Each number is 128 + 32 x the weight over its row's rms, rounded and kept within 0 to 255. Layers, rows and columns count from 0. Numbers have three digits each. The size before them is the row's rms in percent of the matrix's.

# layer 15 MLP down, 192x768, rms 0.125, rows 106-191, columns 256-383
095:089134105153133071174119123173138045081125158142166106084158101156113112124170089118200143140136156171104156159111120090162167117077082105116102113180158112117136230155117172108147210122143149137125115110165133122118176153158106146070185155193160139092136091158085146130120148140106137083169095166112150071083103144117102116090129125092106071115156108161182097138101085127088177111110
100:108146085178107160159130094141165115126112132156063118085159088072139112130106081039119123144217094089111139146184123140104071153113164142123120130108152106124158131112121134130157103131158094151078143143088184140106111127081120136121170171192150142111081175114147090166099160088132132136116123083070189176173117136170118100079163087126143143115099080109194125133153118116095157139112
094:126110085075146095100100110103109127102133147106126164114098145074086107116109152112165123076096160142164124105053146165173090105139150116131168146135136144156092111117147078148067120136124145153113113156135121132107146152126161127158090121129120175177142155079154143135078138109150074099127127151131119191137178120136179080174092124125140089091141123158086135143146065119149086128107
097:088139130127104130158134155112141097074160123121079121181142199106149116106094090122129114144091041087186146117152142113114184170117128085129070099135114130150191085098164132044146095137120113152149127108135147111106207086164123118134157116124155132134142083142122120168086123148120141176136110195113070087164147102167161126166126121104158137148039125121205165122106136126105168094167
102:212135074102143113089077136101106117092143084136148144115178118067087140126138102123125139184078150150023146178186157137154109114147119128158132112104131179134162169119128104098174107128063112145076146150128092139145100115089119171078121132074107119082147117173187126172162140107134159157111162140127137184169143100136190132155124124114138093167094148130127183106128164164097149161160
102:141118099123129136111118152103095078096154159087116171107150115115087136154102124073062112095099123145126190129110153142094116159115153104134109172134096142111108111152114078118108104075088101105107103134144087145140078161085112134158161087137104156117143157136159104150138149090128082095131147109070152101111107094145140141161071181105128165154121142091086162122114138121110143115102
102:139148232123137121138083167143110076146093112149099109113127081068112134123067090118096128142195134160130150088122165130152117127163143117144085112174138156084195134112150156131137096096150115145120160115124129166147072138104108085110141100186156127123025148176149162112092109160127153108146115075085134083110196106085165090145123122116081188097121107098118062153138159110106080129120
092:045126150164107126106125145067098107129141098169087217111123110138135100139190134092103132165088153154159126160135168158142174161184087106174173108102112111187074068153144051155097115115096146130123124077103105174093130142148130135136076091090088108134106120162147119090170113156138199164202116069138150132113114158122163117117142079082068106137111080187117091132097170138109118185141
097:124139105103142150190167150086109128174107163104096114105150124120111174117140092113097137045178122165091135182143157102184117119170132099120129098169135151176135068123166125161167134148141181181086194181174076137102133151149137091115142144129134126111106078147170102125079153138141255096158123184063171119144119164185142108148144083117120106149098091082082147141145145116094147100097
099:150141133107118100138094157121184080117093124110118145154154135165127111084192088089146163176192112129059089090136163064153123117169146126113054073115110180103081125124109129128098133061168135188107147151105173086131090103147171154121173140186122121166117090131155129125126099117139166196172168134153089087188132144115107121126125151141116124095093072121118148112168128172096178125117
104:098165094138136107090122073110179144133139117158126070192120156074134121126095104137121109086142131113174160086122125076095115185165049151092105088145092159162108158130188145095141138115134155149113124168133132119104152108083086098139138128162157143101097120139129068145097150187135144147127156112131173106148085142103174134125169071132127162138158067150107088118102211079105109167103
098:180100109134068127103151124154137178097129137159188121125140122124075152120159122119077109066113191153163134138054132152129117136099138150148067122179142105122094114132115130141168189108189103137133107178182107172124116133148131134128131118099184127135137127166150141146151090131130114078155155136063104103123143120136215091129209153104145140115084096137131125104038132123095141168153
097:154092121140143106136134093154143179098124144113100126099112108107112119144146087163122114122090079165161127149179154192135096117158079155099108069070132132098147135149122177096119157113134145142166163097113169138115128168133128132106103175099089116137090118140183131144113165052123115149131086165098160162116176173201072164193150111100155192187121132109060157138154097130109188117118
103:147140032192133151124147174092110111133119068163140174179149084149111149152099146161072148124121122163147125141147061120094156108158145126158108154068140098141123112099162126058164123084098153132107123112068103127121116157085125134155129135163122096077112109181100123107157164155125096098140165243178111135108111087121137146123141117135109093073013148104099119189140111104157118196113
093:140085129193089115132138131130175176152188110164099087118100077107119095123084160088094065177096127118132102116160172149099097046090127147173136105145116090209159095095149122092147151097126153120208154118149170124078114143111175124130096081138103115151159172159121138129160124114123042120118127122196110141154112193098147129169105109090088114095162123137150119087127140178168156191102
099:109114122116166153153136177164162108141182113214152136119120065220137151104145091181172161140108130174155130159206168185124161142118130144100174057144115124134165128128101075137144128174130192082121182139149131162091089091109111112116146130144164169112134094145129160112142154125132112133149133076095208160086222176111144115107152137085092113121134103154076082138077095098100144130167
101:143158078072159151151149155136119130156191111114103068179116142121139150105104133191145152119149177102163094168162163161071142118127080109119125101142132127111159165120177141168090166191140080168129090114135083182134069093149096073180164090113141133151183123107150082126134135166133181111185119156107180128130192100164088141172138101135143177135118126168196156112101091117166096137108
102:099131097157081125135139012122141157150124109087116123160069125151109113125165136185090183100161157116096073125146120141118142094106115121140126080125137105148143091098171138128184172101135144167076117148125181138161118160165142040128091148135073139057075110147103112133126102108117182081118102150118127165094175126131142122108148157134123115088101141108122163151120155105143084071188
100:088124153129110142152177075129095116109148135168116142132111091113068070113084073137139154110123158116090136149097149111121051160140092089115106142094080177072108110153128120191101149081131142118155104123129157080116061154157103144094145142169051113147126145136126166130133134118117115116101123095159135144121120138075109095159208119151107118127164080144104099156170118091099187084173
099:166134149097141141135167113170135131085116178153145154168204136109141092160108163106075110122100143161117159138091139113129105103171145142153103120128112138137135109149143148164150126141194117138029127149115108087074181144095151120138145126059132178143098141121154087147110146174113086186082129149101109085140109121125082162178165125154101168180098135163085128102171151116107122155163
105:094180125079094137077091138121137140157148127121123153119127108168171135126144179119116134102125070107149117141138216142165132163159197100193126128093117124103151078109088105137077082060159109105077115074112140145128120124072137091086109141125062085200172100139096193149144126139134050124136103165138125158141154148152163122122091111100144107133146078076126069107132092186123101143139
094:126148091110144156147176120107138111114117111116109131186168200129139147174133201100098141174151195102105152157109113115096122090151104105194138111148149146122095092147110133146113103113025163079134126174122093098125120120170116149099136164130147190095153070087138135093132115144144051059109095089150118139125098129218162092087110133134152142110115196169167178111151134094103176122109
099:117158134119153184115097138088195107065114105151158155122146167098153096137118102148105080170125138119085131175150169185157071126148132172155167156115124092116119107132140079137156097131092084110086193147130058124156158101087147197095098076134110111137131119105137138119177145087120123150156124082138106140152109082120141140134147165142155138142151062155123064134148143168127128130145
096:168118111140125121156163104045084146147158142135082132142115189164128140128132173122142094112096061111095126121084100129112181130109116032090145143084117106172149099096115094135136080111171141154093051122124154184131106177135106151139168141155074157116137129206106086127126130141130133072125116155188096143163079112126124089179078146130085112125150155182159094147118129181176155131118
102:111166128125108143128109120095112113121179198184113093125141161046131099114096172151121139110172163131118157114162131180120129147143108135128138154118149192181136159126128137146166117155114127162143083154171080131125160138149108149110127131090132132128129091128126184131184134108122118136074072166102185123144076147160071133144085127172154169134099122060109107143170168118101138083134
100:104125140130104146120120147108129133105104147159140159075164120074146167151090150094154157123107127159071084099181155124139146076160159068195179141182174088210159165093157120191128108098055154134194087081159187155135156134099127093053109091163139100128133087160133107137185154168155118126150164088106097091132119107177121079093160107120114118135135121190117166125106187111140156104186
099:086160109122111125072132085087142102090131155176144141088162063166174164093123060146132183135116137117183108122131110182115115120175125158194177123164113123114092145126149169168152132139145125130066111125112092127130109187156156132166114138180190157117188110170085178124079129185136142139139122097138103081112100156136147130137084096117160093132058072149138153120074150094127122105119
095:153131111169154154120150106122210155123135138118145205184133217117077154146127146128171141160122116127158152158093127163159145100107076172160173141146124134107048082148117129118145127178177137119095144147142108143133139131144127088104113141132075120152105095107160154151096146121127135097119098136109118157137128141056135160166202137143103068132123087092124103170121099114119131097163
097:114141151166121076119152192138137127185118154113147124138135140145122101139113132129117198142165209177112141142160162088121138149107146132120121096090115110091087130108140122160221095178124086146124172126136146124114159112123181120114155168110177113150164139142102116105127174169093051145162168083165172159115160143101127102106116117172076169066210158092087089136147121152156159209142
094:196131089138121081185173077115126129122148128091083140145146144142122086139140104152097138137165140110069172107124115141176118115185126118058097147148110122156138138118125099112107117143073115094079169150121115081166118087211156157149124106104150155139155106160115095096114144126136073115074136156171141075161126178141173166134124158157139082130165179098178156112164165135097151112050
095:161131156198141121160135111058168174155125152135086099145135066090109120178133125181085131145132080073185148118092146114129123112103089139122108084118150074111108111102104150097161140104168178158176125088095113156096082152131066087100131138164112048073142107133114108126184133167139141175160086029134095105130137108123140092127148139088084138104133122100081111121149145157168133132133
103:108212131128154155080131104149136132124132133118138125162145158155152170183118181117183149133104129171184126156149126081184117109125131135156173105165111147164083150131128127078067133186093162102104129083145078108098184133167140203097171110133152049147152158125163119144156185119146138119130105141094174143126092060158102191160150113104152074185123111118085154103129078148091103090130
095:118132136151127108119098123104150160138144103113133130129122140166118149111107078156114121154158092097155158059112086152087145123117119157152118186061108135161126096110123084154131145154142135056187123137144158157183137140146069139179038058175109135192119138150110143106120128142108102165171117108130131105116149178138129109111099103159138117098213121180134102078115110091096128172111
095:109159106104166149144144133169160114153082105090197160119116162155141168150194141134138134106096147168100104093093142169100102080155127146093084148083151165145201154119134121155103071106130174153103166107148144123196135105136161123091142101133113107108146126186151099099134102133115130132097084087053156109114188209160139156165160143079175145098113114103102123061170081131164130134137
100:110085128145084096137120123117162110095139096158101111125176093104156150123119090109152162194112116112131169134126152131100109094187099163105097163147162064075146102131126107183151148062140146197085144148131143141123080107104123149156115127173171161156185106140134103146139121080121108153123140124120078101127069167138154127111115137075143168126071136075152093131098106143133104064158
097:129098170129156153156112136087160097044081097034154122145123174120125139134128161096089143116148191148133150118135160121099160096097108084137130092179135165145086097114135069101131109106086105155115045169160082133120154159125147170095153122137129199087136118145104117146135127105120127155102156061148151148160133136109116109094141070171105065129149151166160099101147141116100119178139
117:171145093096109103160113163153091170073118089126106121094197093158140117043118121143123115062125093133147089031129160178122085090105148151142138120081149097077148123126085155140145192204124133128121135050110110127111121112151153083078132133141108049156128078121144103161065062144072119153141090131093161117079114137055141115152111126138106140123118149154072148137110122189133134143126
095:125180144092215088082120118130139071095151113103160138086134103119149151133102027153125131175155106074066171128135112087135066146105109135152101143054116127107155092107167160119120198149158129125195108118103157099146147214072121120083097127043149067165102158125115111115122173081135157164144166110120158119110063133137114142103113127179212114168081117138102166094142188101107127128117
092:121166117110078127048073134178087094136123131089172190078173212131199150140157095100149141122154075147140090121219116130095158131155160149092153138139123171109135099097112146152110103175102112058135190153129151178137159133073128158126107136142119127117128118108134131150092126143126127090100171109161146122092159126138150189128179142117108126150119119113138146049115093168158090098124
101:144180172160128153086085126108159113159206096120062184191145108106141114109128166101101153064141134182178138120106113107115124117179108190151099130155149111110128227105135118161066172146209121161147139049181107114137110184140088138079110091135137058115116075173156129136205106192139148154142127097159116153153113159158076044146205140118151103114059170157131170151089089087124129189112
101:128141154137107100059084125082098107149119112121164149075115035115098150152159105153155116111122161129059091068176069081109142099143048140147103110130115135123129143126122133124136156136169169103145089124106117160158124116088144138076103163134134113153167106205090064132126212156129122168134117100160124085081117111122146164121103089100181111157138084109083150147095161155138116190099
091:156164082131155113069148187101063171127076117073075074162155139091156167133125155093103092081097054107089100056131144103133124154111089133121183157108194145130113111110152135191083161135124109103133138118123129196109154138123137145131082119122140157196141138028150154101101161145139165081092119130170126136089116146158120131157118187139184124092157094199031141134142119161130124110173
098:166179143171141172125126126167113193158108146158134189143084069095139172170096185190081107139138118116198175123100109112146132107090153076168177128110113143099177144110201150157127117183100099116196145129170140174116118102151158192167144114128090177183157182156141150135140118127104147084112159152156153160122201116132106146133108159098136212183179111077089161101086099101135120163102
104:147146109088069113071120067122136182077144090130151150103130115084125131145147106128104120133124099105166134163144097076121165076145153065107141103159141159100179106098148138126146115141075102147138159135105084159137030109061149174104144141168053089097132109141125046148060126126137088157129163121173145056067062105126149141144078192124133130142093158135110119145090169148159139124094
097:122144187132148127130094166116118134093109072120162184068144134059096099200117165136119107121099082112143145145143128122093138120115104124137109119129100098135104126124137091056128150102130108075167115150153156098163110086127130120109163074083150095181119124159117127113123183126132194099157118176136036159096124164124133115110131166135077102099164094146141126113115082128165073168082
099:115128134092173169102133123115148141161112097112051123093128087084121112086164111099179097159136104128138112169124097090112125124078196138174147139110128078128113118175115153104116131111100100103126128135122128152177143180106085143205123110142136127144140195036185126172085120058127183112087195104193117133125168089202120143141098163072165067161103131106139133107154108127158110167105
095:117177135121119187163105097174136094164136165130188140123085144125128189074206123114086136085132097104125157118139118114101122146178117157128082173152114137077147122118154115090163099080155129137118082198151100166105147172113103163102132142141149121060095127172113133116183070138143100094194106134104179100165172150121120143171141173119121175099151130109067110141135121109093142111101
100:135118178079113128127137158116058098115099153135101145110117146132153082130137120087115136146116081143167148167144155140139114120126155120161098088160108202114116149130139081126123101120060123132144159170148150185139131131087175138121145065145121146160125130132129111109124127108112122202123108098120147129162129090088192089126136109139195039154119156153133181127107095107148100107068
096:147085162166132125117142191075123142119095229120133126174128063153144096175159090073067106139144142120081116131079150131093106105153127129102132109087123112137139112129096107120059138082118145135134172137117142128142100140108162138139071093117115144143065136126119120102143115131119250212140156126139086134188106184091152116135103082125067158116086111132100117082165088094134097123125
097:117108137107109096091152154137147156153082086162169153094111116090119161132156092127167128071051094084114136114125215161148124126114140139107132172089133147152123161149160130148105146127168106161196162129162144096122145126122161129118158157181082133093156135100158128145160116137157114101132134112198096063119146082114129128106167139107149100108038147143136148115134099058181141055127
103:090137078121129065114145141066157125159114209077121108196069132168118061166096098130076159074123092129151148155112115152112169135181111142113156167133144072176112133128089175158104134134119078082078142097122128130126107140149106139141083129152140070149073160117115075165145155081101082149105133157161152148138091122120121081155135101175106131099140157172094113151175104100180089113084
099:160088113051130175151123114160139148109113139166070123079153135107137164138109158180054100134120183139102104138134105081158097112150104117148149138098121132125175091148110078189119121181212111130081114138108118121093085163122092161091158116141116123133170117150088162110116081156130112125130139180064132102112073127150086063101095071132133116175104131108155108178159126181165127121092
102:095129114090095083144189120156171134119118106180145091142128078176126193116120169151137178088122121129062084082133099127145136130122089135133168167094166118082142122147167112152109118134117182119082102125161197153117150157128075134175070129172121157208134136115157116114130081155135109112194119177146122083117104115142094126106129111124149095136144092119186198137098141083144118145053
098:108142138176115158120155175130130142103178130081086088139140126226128107091135083117102116136096117104159075088122097122113139101171131108126085110089167130125114122142117103165142126153108161151098177153165141071114134115110137137141093123134148161146089096172119130152108099071126071201140107143115137114120168099094139084156090138119139068158128122034049120122131134167127119103202
100:088122108162093134128094101121192133129170147160078180159075175092106155127096085082118067144138112139143070152121141148144124126133081148078107118158171081078135130118142134119126170100146115092103148116151110109122097117152115096150121112111128128157101160095145146097109108131125146138104113137120160061138079091131122100171104152166125169154121102114160086176137111094182186171193
096:113109176097219080138104145128103089128159111105125103049090091128081147151134126073141105131090078151072078108128067113112123136085161158144180096148113156094124119089123148106104070164132183167144158149077164088156127126077132165092138148154114107172162159154107167154098169136138156118107113116091157137137151169120109178116114130146144130163098142121184208150146159157110136175140
099:141103176144118148159136173161150107139182162100137152180123119116126147131120160145111110090131107182099135078154095098191146114157066115136082208154143127157099158101151129168126113063134200105088144128131168183104137083147100113098143109125119164101113151093133133128145086093112130095075143168093124116164137156119120141136157117118122137127110066165128116113148137134084135123119
092:114121078071179143094092156111139139147085101183072126148097105138136115150145095188165172132083127096153136175069211043169101086178157067152207129186073092115150090114135118131124099131111149136185104153117159104095142087146153135092148146149149133098152112092068100140133095166138143104141123138140147099143105041112084098069163111101144127119068164166187129113079139065187131208106
099:139108065093145155133157117159138155146121121144141159138119107151117113146084133068166127084137185117133172202120118134131125190143121092096138158187166076154155094160117144130134173098177112075157166108133149158163186131135115095120156150153111108118184076072084182156123091115130123110166129054096094103093150131149115100125181122131132111118220111141138177109134092111111158126123
095:133069160115132139109123198102138168128156100143112117148106136132084077128132158043139154139152155137154106113183116158133064155112178112075166129150147168132055134152128099113121121112059175169139144139147167082144172165112079064103063128159150168152085123089149115129181068175121099068146132119117130092094201132111134056140135101112113067100117144096122167135160079151111129085096
095:126124076185152202141123147162156148135126099124157165165182165120099187135162071090105130234089120152118123114191159110167131162122144159105048167119100149153107129128121130160100173102053102121184135138091106081137171155134107134107226159121131117080132111078106136087161114106144143135115172135198158140160136099140104128127158128138136099121088122142185196118176068127093153119117
101:119133136140125137124051116176061123129160076124064120122145151112187132106140141163154143073073070122147102123193142119132156108112147108192151162059157098122112102103081158163168118119140112161121147080175121134091134116107133091145132143208098065129121141105176099107095112150141136108146116122085178091169145120133065102141149096083071102141133116180135164081113075105136142193038
103:120185132081172149138147121177138142138113127170117090125130094157064121075120083137147117083089121108139132165142078131103115143122132123098172148115151107176147106127169173148143146153132125128135138110120160150131157199112114149158111072152133133141167141088169201090167076121122135071148103100109132063137133168094103153114169121119172085148134174121123164139063182106171110157205
105:072160120113140143133109147092077116085092204129119147182167125096137102164146125070134129136135177071086148172077102112146158097136220071149134159162084122159102106124136140155155101093145116138112088182091171130157134131134090176076157161134116116111146130110123090110135186152118123120136098089198168074181130140142182067083124110152141172079155160173114164140144093114198110107115
101:180144130106124115076122134167104075167112127115157163080080094148132151099079134149180084084115140122151159072132101153192104129191082176111114154131108082104201078099166149132118142097143165147151100138145147138082162112084131168133198132130125134097099123153126116099140142063129143120123137105066133094159149160169075099147109094125120217118086081070172104140189086141106109109157
099:103126130136107111089139121178166110085144147135154163161113138133165175120088102200153123155136185103113132035141143109127179147115133131137153115116130151167072146127113114116065127135156098097107109103144155147104098157097118167126166121057132120139160148142109137104190107133128090083138140132097172103138104155155101176098104114095128165191132130092158148126125141122117141153146
101:116102083163093134198083164133085170108161154116111164170113149104114161131129097105118155155140140096140154101101121146134117128139123115117127107182102187088141111103097135137159071145151134152116167141140075102186134141144123118110123120174167141079116102108134143102105129161099099185147178149153092087146138126125110167121112158105112119120082132124185136124081134105128146168077
098:191104092130131137136178146145095093168169142118118122131149130151171096127142124056111118088126096105083095124197124128102123122167103153129126131132105195185097117115157156124125131173150102136101113108150137161084075147110123130151133143146145151202151157124081139124162139088128165171108135113165167058178166103111149143097086091136178097120121124140177079148157125130120137138108
100:072072154138061113136146070164150088136094125173098149115137180155132083116130121135124123113146104167102069129146026120122140168098145128137121154197106105136099174101099106129126113120105126137158108114081092097087100139113120125164149148105139183110138131084087127153093173196128146050125151093172067102087156032122098149142136184107117116145100098102069115127096107144136102124175
098:139142149149148113151135119179118164089107215165067121126191149150151142116184106169205148114112128132192094158154139135153147183125081163157106125128156110142146112120109109089127153091148067123131179171167118169127151176117129105117065098165149153109104116173123142155187128133121094101122103148104124126067218174176090118116156162149096086140092111144162149086090131107082107163141
095:100108084156124113194133118099143095120114127171137145182087111177071077157139111106182077137077133101175143165179143134141118119161120072133124151153193115106185061120095139095120191106091170088137084099088199142088091147073150066065130166158104096140123138178114105149160135122143108107111132120142078162109087120101164116110120115145139135089166095130109121084138081126138097091131
095:131144109103108130127140143096091118083084136146193141180073126134130160207130171124075162105095158094061107109142118114140104138134094092138177150143172085142142119126138168081041091148179096176061168126123129120168118163083146152058130126134107062122115136084138125119088168136150177182157052145111070168153132114104121082131150133109169083117108118112153108109118121129095064150091
101:031159124168124161114155157145125140093089157105142094054119146070125151163139097108122133173154103123083162173111125088139116173166152148154126092162108112118133114139204107230178090115131126047123064151081112170218160123154127069167116099081162150118088156077110117151123070144114118115077107106146141116097132135144086122076121160163167125161087149161178037110117095079151160127137
100:103069106101111198049092043163151142146080142134084156093140066110129084138082041160138221090112112203086164154172118164111133131143137110104113122098117174183124081120100092110144156131149190160102161112070077110151133118164151110105123178166181091134146097144172150164150145097108075172122109090168128128133160124157107189121106138111108146143162089091141119079094133128130154168113
097:140127087171136133111157137169119124150121121154180188099131133153162183137086118142129095132173171111102139160145093126121110143136166138121114052069082141180079115110208109094032091110172132100132117146140154087121100090144117119138160086100046113110096123139161188144178146096121099103150117088140118112136159156190165126138106087164157170136143093090154130131152159127109141107131
100:140161098129142119084086147133125135109077044080115154181184157127136160115122141080152102120115088113087109121157182148084111131132101146140203174128106169082099116183118113099046164122135175137109114145123143176120101132089140169099195137136053116137094161140158090167143178115125153167029110207103099162213105127088118168143160163109136200135147149167125116138131121150130140105071
101:160146152168140126150075109116112076142186157132090155119142091132130091122182113152112184120163116169115138124142121093128160124075082102094133177088108032114121073142123187099138119116082116151179139089116119175140145137134136100154095139142048097099145147088090155110166140105104112172109171160084144158102153120071158185135153154094165181134161120133117185198081112132167159179111
102:095112130145097134086057148139174060102099117109189171152121095135086181167126183084138119148110080170189145102118109139105094059083112131113161176133119145216101093139119102171167120097106050087159154125119156161113101160109101167132079143108110114131149172157119139112156132157099130109097126072149116173134155179130124151124085142116166126119157129109111142186132120155137177157206
096:158117135039120138123102083115160153170089132096120172106163073140035105040137119059082135146086124105146122103150143114118125152146090106151091045103129127184093197175098120145096151120198067158109151184100127129094201120124117149119086120107147188133163089179131090085141135194119105145105129143124144112067157209113163149079168106136072103077152182178138143115123135181119132118128
099:207137088112053135117171191158122102129126125198094138138136124119057137145152143188102138094134128132116160058154171116178092164152132141116144075120121137074171131137136190138171155155125101106116112117101122106157171137166134121148098117137137137149115131134136158118102152148147083092148150134180138121134124129132154120119153087164098084150120121072126125142089151122113078147134
103:157115102171121165102154113120096138105135127111126133097104095092108113158068155208056115240168159131071139110101154120166146083128151111181134096148115129099135068125143075083059152061137177131156079146128110137173160118134117131114102109152084157116096167077116144150167142116149172089162104131217115113150127141121146087175134117110100155105166075111153144121104133146123132133085
098:087113178120099106177152143185071098119124141129084073166095101114157159135113039148127114131146164124092111120198092225135108128098123138153184081117167068117139162168129090090083149098152138122122179115122140115128078079092149153131071102128102167119113103136130120168157117099145150175119172171155153125126079152147135170132066155136087122117141105183125178155136103164158157156075
097:055130148121095099183147143145089114127128092158099139131161131064142181124110129105148102117161175144115089073167143191098132041142095108176155118132150108072122126113127062096080146145118114131170133119134115163198144152093140143114132164068149116084121145113153147151126160126129204046148129112139081076160167133184144154132135140111111146142133120190127093105095161111106110082116
103:183125120142131106142063121112089162115129158054149141124096118145154093082128076070081148113112184090118127154168114103119163107053100138098161137178095132140138088117142152080080101143113127122145106158177148087179138116147146117185114102131132174172130155112142144087141134109142190168114130152161140190154052131125089153116080167151130153163117120146160104135146157115128117164123
100:157126198129151110151156146137162149173126132134139153180129034085149140123161091064110095141132182145159117177148154152090091092115146088096127111143168129090115137151108130147105152109172091129132124125204186102143102148194180116141112161205146141092166138090149143137141110144135096130169095092173182135133166168113138091073111106109135166186086124077045136096129086135128135184154
101:143156120145112120080114103105155119141118161133169088099102144128130135166143181126120115149175192144115073137132084116127104116120191083127154119095137104174127177082160149183139164078152102130144150121143135102153077183144142165097092146117157105108133123071143159132078085147112122073085090105185136111146168145109133162130211151138106151134129138098168120180164090157141152136147